config = dict(
    n_layer=13,
    d_model=192,
    n_head=3,
    n_kv_head=3,
    head_dim=64,
    d_mlp=768,
    vocab_size=4073,
    activation='gelu',
    norm='rmsnorm',
    norm_place='pre',
    norm_eps=1e-06,
    positions='rope',
    rope_base=10000.0,
    rope_fraction=0.5,
    qk_norm=True,
    attn_scale=0.125,
    bias='none',
    tie_embeddings='early',
    parallel_block=False,
    extras=['local attention windows', 'value embeddings', 'an embedding shortcut', 'skips across layers', 'capped logits'],
    init='uniform',
    init_std_qkv=0.026,
    init_std_o=0.0,
    init_std_up=0.026,
    init_std_down=0.0,
    optimizer='adamw',
    lr=0.00257,
    beta1=0.95,
    beta2=0.98,
    weight_decay=0.097,
    lr_head=0.0204,
    warmup_steps=322,
    schedule='wsd',
    decay_fraction=1.0,
    decay_shape='linear',
    final_lr_fraction=0.0,
    batch_tokens=[32768, 65536, 131072],
    seq_len=256,
    doc_mask=True,
    train_tokens=430300000,
    steps=5674,
    dataset='wikipedia_en',
)
Each number is 500 + 40 x the weight over the matrix's rms, rounded and kept within 0 to 999. Layers, rows and columns count from 0. Numbers have three digits each.

# up: layer 2 MLP up, 768x192, rms 0.0979, rows 631-767, columns 64-95
# down: layer 2 MLP down (transposed), 768x192, rms 0.0997, rows 631-767, columns 64-95
up631:547536441496503431469519488499425452466460523478516451515428444537476429579505530516480480521516
down631:538536505516507526532424500561488504511499506571479465579576496497474533583591431534590439501488
up632:445455545477443540534512434533508579437534524495444456508461520491564489459477504508528524558558
down632:494532504455464433467454497553473519482477497519402460464474535492539420519535497528489470501495
up633:466491490426514453454486452528455479494511475523523510516500498564543477471503475498476536492508
down633:540479454523521483483554493464507544475543502503480489462450460508525528514488505554529526501562
up634:443499454510491491485458481641462498450528519556470463526468460534473506467478403565463540512577
down634:492524500492453513486459485479556528465503498467470561499515542419534452517450532477528501494519
up635:527451398409467501560523471537482492514525575447517559531500542540519510505521513476571535480473
down635:486517481506467545489473527474445454553567560522470511483516468495520504578489412482444492518531
up636:486557505482451448452489471493493474483527482483450449441446524536514489479491492513395520517522
down636:515539517522524504490468500482471514453487457468549522507481520497486527450496467520531463508476
up637:471472498526531532505545507468464534479446453485433477506471467588578524487486443499471503524458
down637:444502510542457558553539475505521424471413413507546492517536438447507535510549519567413504459444
up638:592580514453488483520546528619525443499553533474462513592493517537553504472455503502418469497532
down638:458429413585542496443496465544470538517483530449503520494434484521553536503511478497512472458467
up639:518479478422557514460514518545500537621482517464438482518514513605545464477463506494470550549497
down639:571501436550400543541482441526466498579499480529438469502605443547580499508515531515595484578586
up640:479534451482520461555559530490527496487546493596462497514466578526541463417501469545548484488583
down640:548463571448517447543516500447554506504578494494529508512523456456501458458452434427469498480457
up641:609514487441504501496478537474445477519448502480445504618470421454536416494457452505515520532517
down641:505537483504463527481441445458544534572540535555466453417466463449530472512523561491531535496521
up642:489507446517476464566513470544504499480527568486482528579450461503594463431494460495474500515547
down642:506499451480505514464489524493575461518482465454471466466518530523431567440486488488529435507508
up643:429462500422529449523470511597411492542570584573430406467474498527451476472493516495445519497554
down643:479469533497541448509475526602528556495495531547459535503514467573479562457558459505554464532501
up644:544430391496422528491535452485550522512487497465491516512453566436569570434496547534508489507515
down644:491507463545554440559478497559496518470563521507520533448491461413548472548573489546508536486495
up645:513430497498444523491468477498467449508542536460491490524484550501487480452559439493464516489579
down645:480540529514419573512523565479541453501517513493537499473497555467495469523477473531492514481442
up646:450488433429504527539564508541545501524430528488533490563492484500550476449478483442431492456432
down646:507497496435461496513529464505426485567493500503500574516382385506510499398479472520504458529484
up647:539467481467584471517490488531479494464480590517455487459493498509482487456515542457479556488430
down647:530463542495479548586528496480490512492394508521472532563566553566462455482459514421540514477446
up648:458476493506503442466503470458485507498440568524433407544466528508525484516416525547487549601462
down648:482456471475400531494499498552482510437436523459505508492499532492601550576574547457509446423548
up649:505414404425502458497463505466513496471514532520527447516463604484521476534463500557460518511470
down649:475551401513466520499499521463455459528502516490526563477436505382509459458505498475460436490550
up650:567547462549389493507490513520486495466468460486417539579509493505532493512498524585520518511504
down650:485499507486563439506452574534555494569521447533520526558547546553555534512479468516521534474506
up651:558450509552461569512456504514460604506508564459467469419560578534502505453427514549524593518472
down651:488402564576476554471541544510453558456549484442506527520516509597557497542482530485502554487514
up652:509531462455498464516525455478553534484505525490499486455489487529597487492474506493459498543466
down652:535503552530495532558498450494488463445516457466459504470524526596522478498529510490503538510542
up653:599485531578452488570461419524520443530467499546553451576399521457550423361508516503492492530519
down653:490578437496500518526566576458499459550631526513459462468517507515466511443476428525429496549479
up654:533507375520517417463484481476457563480481487600503472451471454490486455490538533474449550560530
down654:456531512579510519464450518460484517539496511550540498535482580445521441499529520477508540440408
up655:482526460523509474494565509507516527472504511525553491515477478568490519509442482511491524478515
down655:559464528480515482564445485517510471531484497531493505483502489447493429478485542482538481544474
up656:548552457473474545474467537521462538518496541528518486602441467497532477493478529487478531463521
down656:502556467486514528505529496501392535511503462467506514451513476497477520456507527466522509477560
up657:491526503485464464487535493491481475517561506506594475488506506546477468470470478471464554491483
down657:517492454564514496493475522512466486480515543485468469536478556420510521487554513497510529505497
up658:436501481459431523497545470542544531481534530539470507588497545513535450419399474516506534474454
down658:437507486503553526461568456547462435502452482520527473533560572530461443457566507547563515526486
up659:493413461510527449479462481466489517484455508470514487502495507495520527587467502461482526566488
down659:541453542454470526494476470497482464530518527497493466544486504533552559459510509504527525486544
up660:561551535492517487585475520540444465487456518505533501515485488499514459515465530514461467531531
down660:519437446454462425389505521488486499515524477448506484464503494493466370520428465428457465500432
up661:531455455495515511446585515460500513467476565597480519498537561532473531472468496490491536467501
down661:464560454526486503551498506533512508504548501514480459498520498476442555473594515492495402573491
up662:505480466462513507554498495594566464451535521566487427546517482487495541502516503570465448555527
down662:484543515527433552520521469459536467474473527510513570507517450454555504486480508510530480517553
up663:536462538426459510453523481509523581521505492506426489470497565503484430569495470487483527497469
down663:508549550509522496489482532493396517495532487484516483453569500464504493428494551564550428536463
up664:519503455497476480529481424434477568497492504453520461490481538498504557480528406539456471507474
down664:468478527456520500492473466423514494515511472462512494488484517500493461498466478470563431519554
up665:510482554500505510427444488497529480541505546465469503491524533533523446433503426495495494461500
down665:530521567533517532480486489476507497521522456459462562466481542512479542463472468520508530445459
up666:486507411513503492465456472480493553511485488520461485586486543444524518531444547462543544440487
down666:484524502518443570497451485451484486532515520507485500524551529556474545447448505502536502520496
up667:545522402516519470466508499538503508521460513488469519541462432577495450491466567502540507454534
down667:522450483531496527472555513513565399416532446475497516490609505519488589509459468507499536492411
up668:446463468523522459491462546475454506426490521517476514567487474609475473496535474541584531487538
down668:489485427485560522510523560505474489524522521500491518512451477410500468503484435491565526428495
up669:536551488470501450472448473539554470477511511458502422550450527504540532469468509463439522449445
down669:502492477531518389444446530521506525487551508417494564524554482476573616500585443496470461551484
up670:460526467500412545472543534541519462460504546508521466520457461487519478437497524475487505489438
down670:484479553531531506432491505503511571562536531455515483483514473510478532479497530494500462491437
up671:452500503537416482511508527520470525526556509509470464442530531573552542460388520545492526595463
down671:459487459517522502473478513485461486567545536505517509525510479426530479504523416499455515459530
up672:528462508509561466461564446470532491484433561479513492523467465563523447480478477501467536450513
down672:472416511505535485478501422440469517550524503518523451508482417600455461452431516510493427609466
up673:527508478516516597542516508499421500461539517511606517412565503544486456366528479506492482460529
down673:451467476499451455509459501547521476485494548510535448510507474465595445487485472530541486462504
up674:537504396570510473476514464455566523416515525527578465449518596530489504457456511531489606592459
down674:508457469502516474563538521433502532472527474505508571527489476520491532517484515489489446448548
up675:508505486448532442466567531475505501519505464467513454532457428500581524459462453508519500440551
down675:473474494488546560556595480501482531469375488483484464540501532460559456487562481496538500506552
up676:577476568456474521499579421541521509483473518468506482462529502478514454476492470457509536495443
down676:512479543501499584463471465443464474486497504534478466532457493496471485476585488541503483495490
up677:526465500475435470524583501530501490532455535546502505483491508469488491517509430501496522440512
down677:494504466581523542532491441521603542504471487526522497448486493433490432454460494523519479505470
up678:523530411400523498551525536509464519520500433532473445472494475502478511470495480536515566571543
down678:481502433504551471415551462498550529514542539487516520461530422513465501534492462574454544561517
up679:543533536549436457565440441490540526541497502553565509552501486457502390495459529517526568492518
down679:493477511465541555465542534514521486445505555463457446498414494558536463512533562491517530552527
up680:434557454484525456517527526542482563437451513484474446509452475435523503466483526577499542495525
down680:485536545496430488512452487534473483476478480471478544519570536550486512480563490493486503545442
up681:490537384544459553486511481514440480500542498457433483514502468450549506388483556559469525596562
down681:440530504519482541472498495538457468462526501485541533482558464478449552483498435498462521563457
up682:588494487522528511534522534491479553376470563537450551578475496511546542521453481466531590505504
down682:557415580421469472484456455541527536498441438544494458480507464540441499614474426466542427507488
up683:590458487460519492499553533554521503444436537536522499550441535454549475479561471444422540547487
down683:491455568491526510541510479495449522468553436531502537498561482505463494489514437539478538547552
up684:576441469410506499484508443501538570529537530462495499538472500508533533468417503530508450504488
down684:508486526558495530527501479479486490448496444494482502489451496474510474462575500562478501533478
up685:462530510485568432424490462520468587531496463548531497484459557524520467501481522550413509505472
down685:426539546479479502570456510539481495489523470512422526476559535481496411449543478502503468539445
up686:448506518478427539535581533539483479486503492524549495536473486538549537428568440544479531489571
down686:476515462569441481528499456451422461492509537478471516496414504575596489468519509560536515522530
up687:525489533507474443556519453516504545496510490526499542606463497424519437498477357488444489542504
down687:468485474467540471506470525469512466461513492491469476523537481448496553518514553438482519511550
up688:542496505431502573531488456477533529506472511488480517479500437524559479481488493502420597438512
down688:549461482511531432529505566472505493547557486516529438458476542467468464465504547497553559537430
up689:540480437516511441536479502503493580472473498490590554582507458519512556456465475442501482518485
down689:496493430549553475522474530512521489517482446505499522468575453495523464537444554488510514524533
up690:491477443473489537495473481477477474583514514521553521552512514428548518429513473515537545486495
down690:466485502530521475485476505508527502519444488518500462493511536526480516565523497503478540434444
up691:518458488537499502504569475540501500525500461517480534549469512514574505430464536494515578551539
down691:455444461549508504558523483492495500569470505483491483462539535428466574531496524545453449507527
up692:479493516498554538492466453517483518492533498549460403533485550538499450504490511458464483500491
down692:492552545495470559486529533437500450492473511420498509463505543505458556469520535575575481532468
up693:512508441501482494508482477444453512490492467517512536506546466444495482431501473525482478469513
down693:475505517505573538495452499471509512494460447505495516474476529459499513538470489467534455505486
up694:529480465468452503485499473514424531503474458578520519477504523474495503504485450488544491499513
down694:489471465460538543486508515536477519494483494462453439507497544458464515515472495436534520487522
up695:576455542464463489564495506498509475566562515476569466473504474440522520457475487462498485547493
down695:467454438432487485527494496507471494494494512499468484603469473467481442503547498477464470516568
up696:523511488524494463424619472493430535442529498456517491490412526387437497551504435472525556467556
down696:534522463508454480524534504462535462509501512484494460480467472424481424503512552452547522434575
up697:541537514477478466403450463497512517551488574530468506453415511542517463428514580490443528504505
down697:526497492528532559514554474485455464518516506474523530509457429535545482487448510542480527469524
up698:474448495474503391483537473556536491456519486537460413573495522481499420493488510497504513549485
down698:525500492553502508492538570427472493513581522436468499445468517506554445509521481481534432555485
up699:502513456450570436562515522461482496502507502497494515537482477505537480443489505519421514580490
down699:461538496565533505496472541462529534425481550442495540497519491509448549452573523475443587442515
up700:510414482427503498517460450551527595445489570448448491443544549472515461484470412444497538461450
down700:437449497528489473480484520604490486498447462532470528492467485503464532428544535485490484469526
up701:412468584457428502530480447494501479489490484539427497414502513530500504551509475477480433573458
down701:554471595533456457541518474452527523431547476483459509512501473595551484465445517500475568500577
up702:531421538462475525450563491557506544524521486442481534459557543438497516512459455510525552507549
down702:516495443519508497568501546534493537498478531505528490477487474474520571552560512482535499483548
up703:501504505553451513453490544456542498487455472552441472463514547574434477476469500489436582593554
down703:450485517552432417465511490438487522508555499487497553524529523454502478588487540552454542506478
up704:535507548514447550441530473559473494453503435446453477530517524447569462545498457487582513560561
down704:470525467546558437462563543507528495516470532500471463542470403578482533500548505551459441515561
up705:501467517463482538461521456566476483490502472573540514526506490499463541509494497495465502527533
down705:578558492475440460481487549514530451460539535430502578514467520455504473498486457529519508501503
up706:528442534507537511512519422480528504498495523547502546492511480509504510450450473565464502550511
down706:486496532518527498490494498496485506455456472490539473499534477553533465459518495525536517535464
up707:441479496477476555469447539557487481435499521525462470504510518460524496428472485511555474503562
down707:501540477589549495453485490490546554510531483531533476465503545594441467489518487493415464508438
up708:491456497450506489405589518492477486473462454495451482544456537501504496481458497517490564511405
down708:519473590480492419524524408517504517544510618580526497448422449503503527585516461535485439463562
up709:515478456528535480517519456479542499531557469515578482508488524515469532458456526537484457556512
down709:507474523523459553490521490486539528387437551484432542541472472490490467492529483490507536523458
up710:480488441445486445519536523512508545469514502493477507605479486493512529502460506457501484573543
down710:444503490526568464449458496476467498498510449481513529510534495543474538484480524513516437545499
up711:563506511459527495468492478503456561468519438508511486530513475560479510501525499549471504524544
down711:504470548539520489447508481480508485497518515482483467533518531481494574525483519523548515511466
up712:498454428555517567490512495499550536425436504472572520489530509529428516441504518473471523542524
down712:510512466516450505468497453426477452454485489487524544514542414547503482455483533482509482540478
up713:456540445450484529503495517532512571467501508526492570524463496519537545449504497477459454474488
down713:508479433555510481531532514459523446433485518521489554416470446523548466461468539515546536487518
up714:423498520429569544561507472510482475491549498483487501502433482419545547412479467489484553449494
down714:565457515499483495518485509495503450497402543519514523488509466500548529539481493529456545489581
up715:471525507457508451502469467570579463451444521522513507545453433498554448535499537505553465542529
down715:438487489479514402537536451522577422509510502513436482493470490499512457521531483507525507510526
up716:497501453519500445452501496528499527472546454556433464523487512463524484459486445503473519531489
down716:496439464477453460482459490461480553526470438508449506461503479496546478516529456522449516514488
up717:538474491434468491538503501522475484535469466502543511495455520496538437501510553483496501525521
down717:464484545522548451521539473500527572476524512497471573493473523487476536510471514504460514528493
up718:506435549536498495566498569511583442477482471511538486497460567531511403539480449477484433549479
down718:514533566572433584532485518436516455568502528489462559505503437501522544549440515538561518565451
up719:587494472479495459469587442508509458564497471470456475500492581461530489474424482521466520506494
down719:523553549441475466526506514517528478520483484491558552455558557533536451508519454487546540543491
up720:499418444477500516499522478480432484432459525511512547512495486505494495548469468543525532513487
down720:486492472500535485500496525514535499505512506537515536508499493503503515506507480500535492438493
up721:526477494504506419550499515583499446482514540508449512549441538502594506451455511490478476566488
down721:472511515495508551489554477469572515489452437466497516432520466417496528436497536552512522450523
up722:512511485480450521499466462522502539522501501492484520552441536491535455473481436462484422512522
down722:485442542518495459541516476484513546463440532512485526452415532506500516470551490552503475543463
up723:585501543516471474578509460549470536501461498415496493553459513544534482503428466462474502497462
down723:485479452525510480483549511592521498488466453499490504546554535530550482544536508454510458478503
up724:454452522475480503503534473531537581445481505563519506452506465547496518417442480595449571513478
down724:468473440555480492561484499456486444449518514430516479510494506493543461493538520514494505422479
up725:578523443504437423496500549613455548540460575506534523563458515496493480470500520559469546535518
down725:418511519524485413553516482532507464479482459458537550415505409523495477442543531544533474471472
up726:463498518504520426488515565527452505509517521497505432491496604467544448455515530523440556501535
down726:516525543546502528488498514445483471512488513493498550483512483531518574475531518497479429488435
up727:523471495440509465518528499479526564445487541453551524506546476467507406441439451479473470555506
down727:511493423531515471500490463507528487467585464488405442500495482472506571495488568539455454500451
up728:582416462425488482514516509522430502491520531519504429538392497535562485458456460547435492454508
down728:461471531459513500433489483540485523530526505544523533507499490540510472500559532510492468460507
up729:478518508479530509534500531542506629440444542569480550459477530449501451538551480436530433538519
down729:482597516504490498500535472544487504482484471517482491507466579466381501491534465628512447505474
up730:508413568524508535469575512494463559433482538493453517423497576430488548467461439497483506468485
down730:509485559500510513539557469479470537423467471494508489550467526509424554520464533479507501481470
up731:566521517540578442497524550560502479517542512475498529495506478484527479493443511472442506518571
down731:526481513438494561568434521466514495560497404482502528471464455543506514449487529504477534547495
up732:515516490462485443466494530477439540460470587545474469513424435482504442384469494499495463509450
down732:484479557504445500468544465503419501482467522517483526415519486515399542493482481532506520436500
up733:553475481459508494458473449562535541464528465513584454496451509443557457455513471563425471592463
down733:441483510444443448515533531501454492537464475492495495471491553511423512496465500495504547518543
up734:572471403481468502534586566530438502513468576486427487613456471532533450462471449464455459561528
down734:495419501425518438513475476471507510458481442434545585509525553534499471419466501454539539516440
up735:471498512502439461471544439483482488511539508543565478493483519533503464509437500542486554491470
down735:505509498496553497505424517487486517399442493501437544506510510490431525519523514510509508513528
up736:519451498472478504516519382547523499490430560493449471431514523524516498500548438451457514441488
down736:439514495568474518546436453481519508427522443484509585529552496515542471386470479476485486479495
up737:495439505488475491512526519449520470497521528486527416505459497562500487445430544617470491495467
down737:448463508536449532534557495444469539456516551477463581522503476485544430519560463462503493407523
up738:535540492489491521525474564532433426463441457455510517447532500504532600461491533544518525416526
down738:436510449502553487394496574552578443568493483518500547465524574568538467494431440506498429517494
up739:510505496480471518512592435478505550452522599502531450480518550358482456485513509487503558515507
down739:502438468485483491479478533443530514435559480575453434477498505369530519541532433442512444475512
up740:556482496429503428479548491479495477519489514583503498528536539551488482527555558510507503524504
down740:510503525533444471507498514507516413538552577547506536487529470447445525512600478495558500498483
up741:506489494417536483571563489475428506531490512500482565573456504509497524483461528509499557566543
down741:484502474569511553499494412547461512488449487416519530515483585466510489495582496462546536527558
up742:553525521448473526499495397543481561521513564565478485505452462479454485400402553559445536522510
down742:519495441541573478474451493476472472546411435551529514517438545523474471478560572510499561516517
up743:549582515396452422572551460490467501475444495513482501526423505417470452461448554467584463463589
down743:420516483464518583514497533515519555497521450531497516518549496475472440532426508460509451532493
up744:516540509515514507485464472554501538481532530547553457512469536542542505489461445468478575445456
down744:462453530453450472512484526464495506537522454517412503493479532509463490489507492479485430556558
up745:520473546494460462542484551452496525466486476455493527472536472442620498471472493582548513468561
down745:412499465537515537494471552452493493501533504513494524458537449459557542561520488505469511508515
up746:466550459505446462431554440487475511466548468506508444460471561477553442456526600505500513526559
down746:520548492413449496443481443510530448507502494459489546440494561514514535504550475482473504526468
up747:500488503446545506498528443511437551417520409449498519516443484505555466485478502457487500464458
down747:537475501536550457512552468494456537509525504499451470516490449563411559532491544452451437508406
up748:516426421504414492474550455552548575485498498459501496484494497484550471475484436612514495513490
down748:475456530455466510551512513457463468468507496501453529472555458466485465459475496472467458490520
up749:474460549505566404430564413532549552488476516456481451581486493472493417490470519470504567449449
down749:530505535552518539544531461507474448465443497490444543467610464548483459511496411461496479505529
up750:556466442455439559461528455496528484479435537495493484558501478512565485483388470538543471482456
down750:475515572549464466504491491537481529509480503509470530526500488497509463505523490520464460485460
up751:496508513504444532495516476500456610481524583526501476515478541544528526502467455521503569474557
down751:502497507495528523526402525502454493565464467544586434499508528508562501447491490411544510443543
up752:435427556449515487535509418524507517551455468480581510431519564520516493495465468484543507546521
down752:493517523531516455482483469509511492454521501470446560505445517487462548539524486516470471543469
up753:421440539442442477513479377453514453440465485517472493536480503439474471472531422556510554479575
down753:464568563531578537479495511510444447488478543458552529563481490462501536502559503463479424494490
up754:545519468406552504455535466488437526503462523568535487502519503519539462500472481536478522526483
down754:485496480529524489533491544499545520460509511500510506486452510484438543476586493488536499481517
up755:497479431537422522513596501484484454465560589484510499529514472405605424459385546541424497533571
down755:434440507545556497469494508511527527501479512445553526448576525510535470461480506475456536532393
up756:506437523414473445509514431526484495456477588521603415538406527425513456434503456538495519485492
down756:430506476487506487511509563535478503543581488549507453490475477511491609563484500508472443505517
up757:519455520521519492475520493518460478518506476485436447476457526461546501480516523454548547626510
down757:520523547498532580479488560478552542551481515488444563480498595521473537487555510541493480491487
up758:504427512494545498485516468510475430430470503540511523558512531498481510491508408600485575534521
down758:575496506505557425476441494591524539575493487599519507528544583476439472551502496445479516458510
up759:495494496459426528475512493545487571418454491466514486550519489598517478491479444532501537506437
down759:515513597464462518552486449492481543430508465465439469542490527452528471525449562450479491474550
up760:460522552551542430493531451531447543495504501556515461481523531554479495519506423501505500493495
down760:460524478502519482551521500475482532467522510432511515481498492448487406482440495501491475549458
up761:486473473494480491563511549543485506478541483493468477482508512484488477466513538518497504541456
down761:521491425434508440526536540515519517520489487538517553551544491543538507529484474503505493485523
up762:521398444503528424526508481458459582518558461541507506508514505496512456451479475500413491492498
down762:510450537540440450488512465440408476506482555481536508446497460516547482454501538501491506458436
up763:482465479514493468456473472605440508524516523545482381476475537480467578521495483499463522429488
down763:483498527464515467510501511501508529494520503486485512477467546508504522522535482525508453624526
up764:510549509417481505438517525496427529476484483485477537477462492498527511476497498550507483506490
down764:434462509464445498492479339495519522486455506498444473486582524527513499387499449502470521541476
up765:522495488517561516466521459460503525477444526584424443458522474518509505496479444539459593506531
down765:463503532500542476446439492511448449561549449483478539494501498524485478454487447449507418401547
up766:513449540542498543499490550515479467448493492567499511493437508539486482488461551539522536453540
down766:499506564522503544456464556488485478530531476426518517457507489536431519510500513495528501531490
up767:541484495504459551457479489553532503495507493488491506523532551550509505450470524530489496561574
down767:507572463516518539532493479526520476513517534505536466493513513595421491501549448490418526458542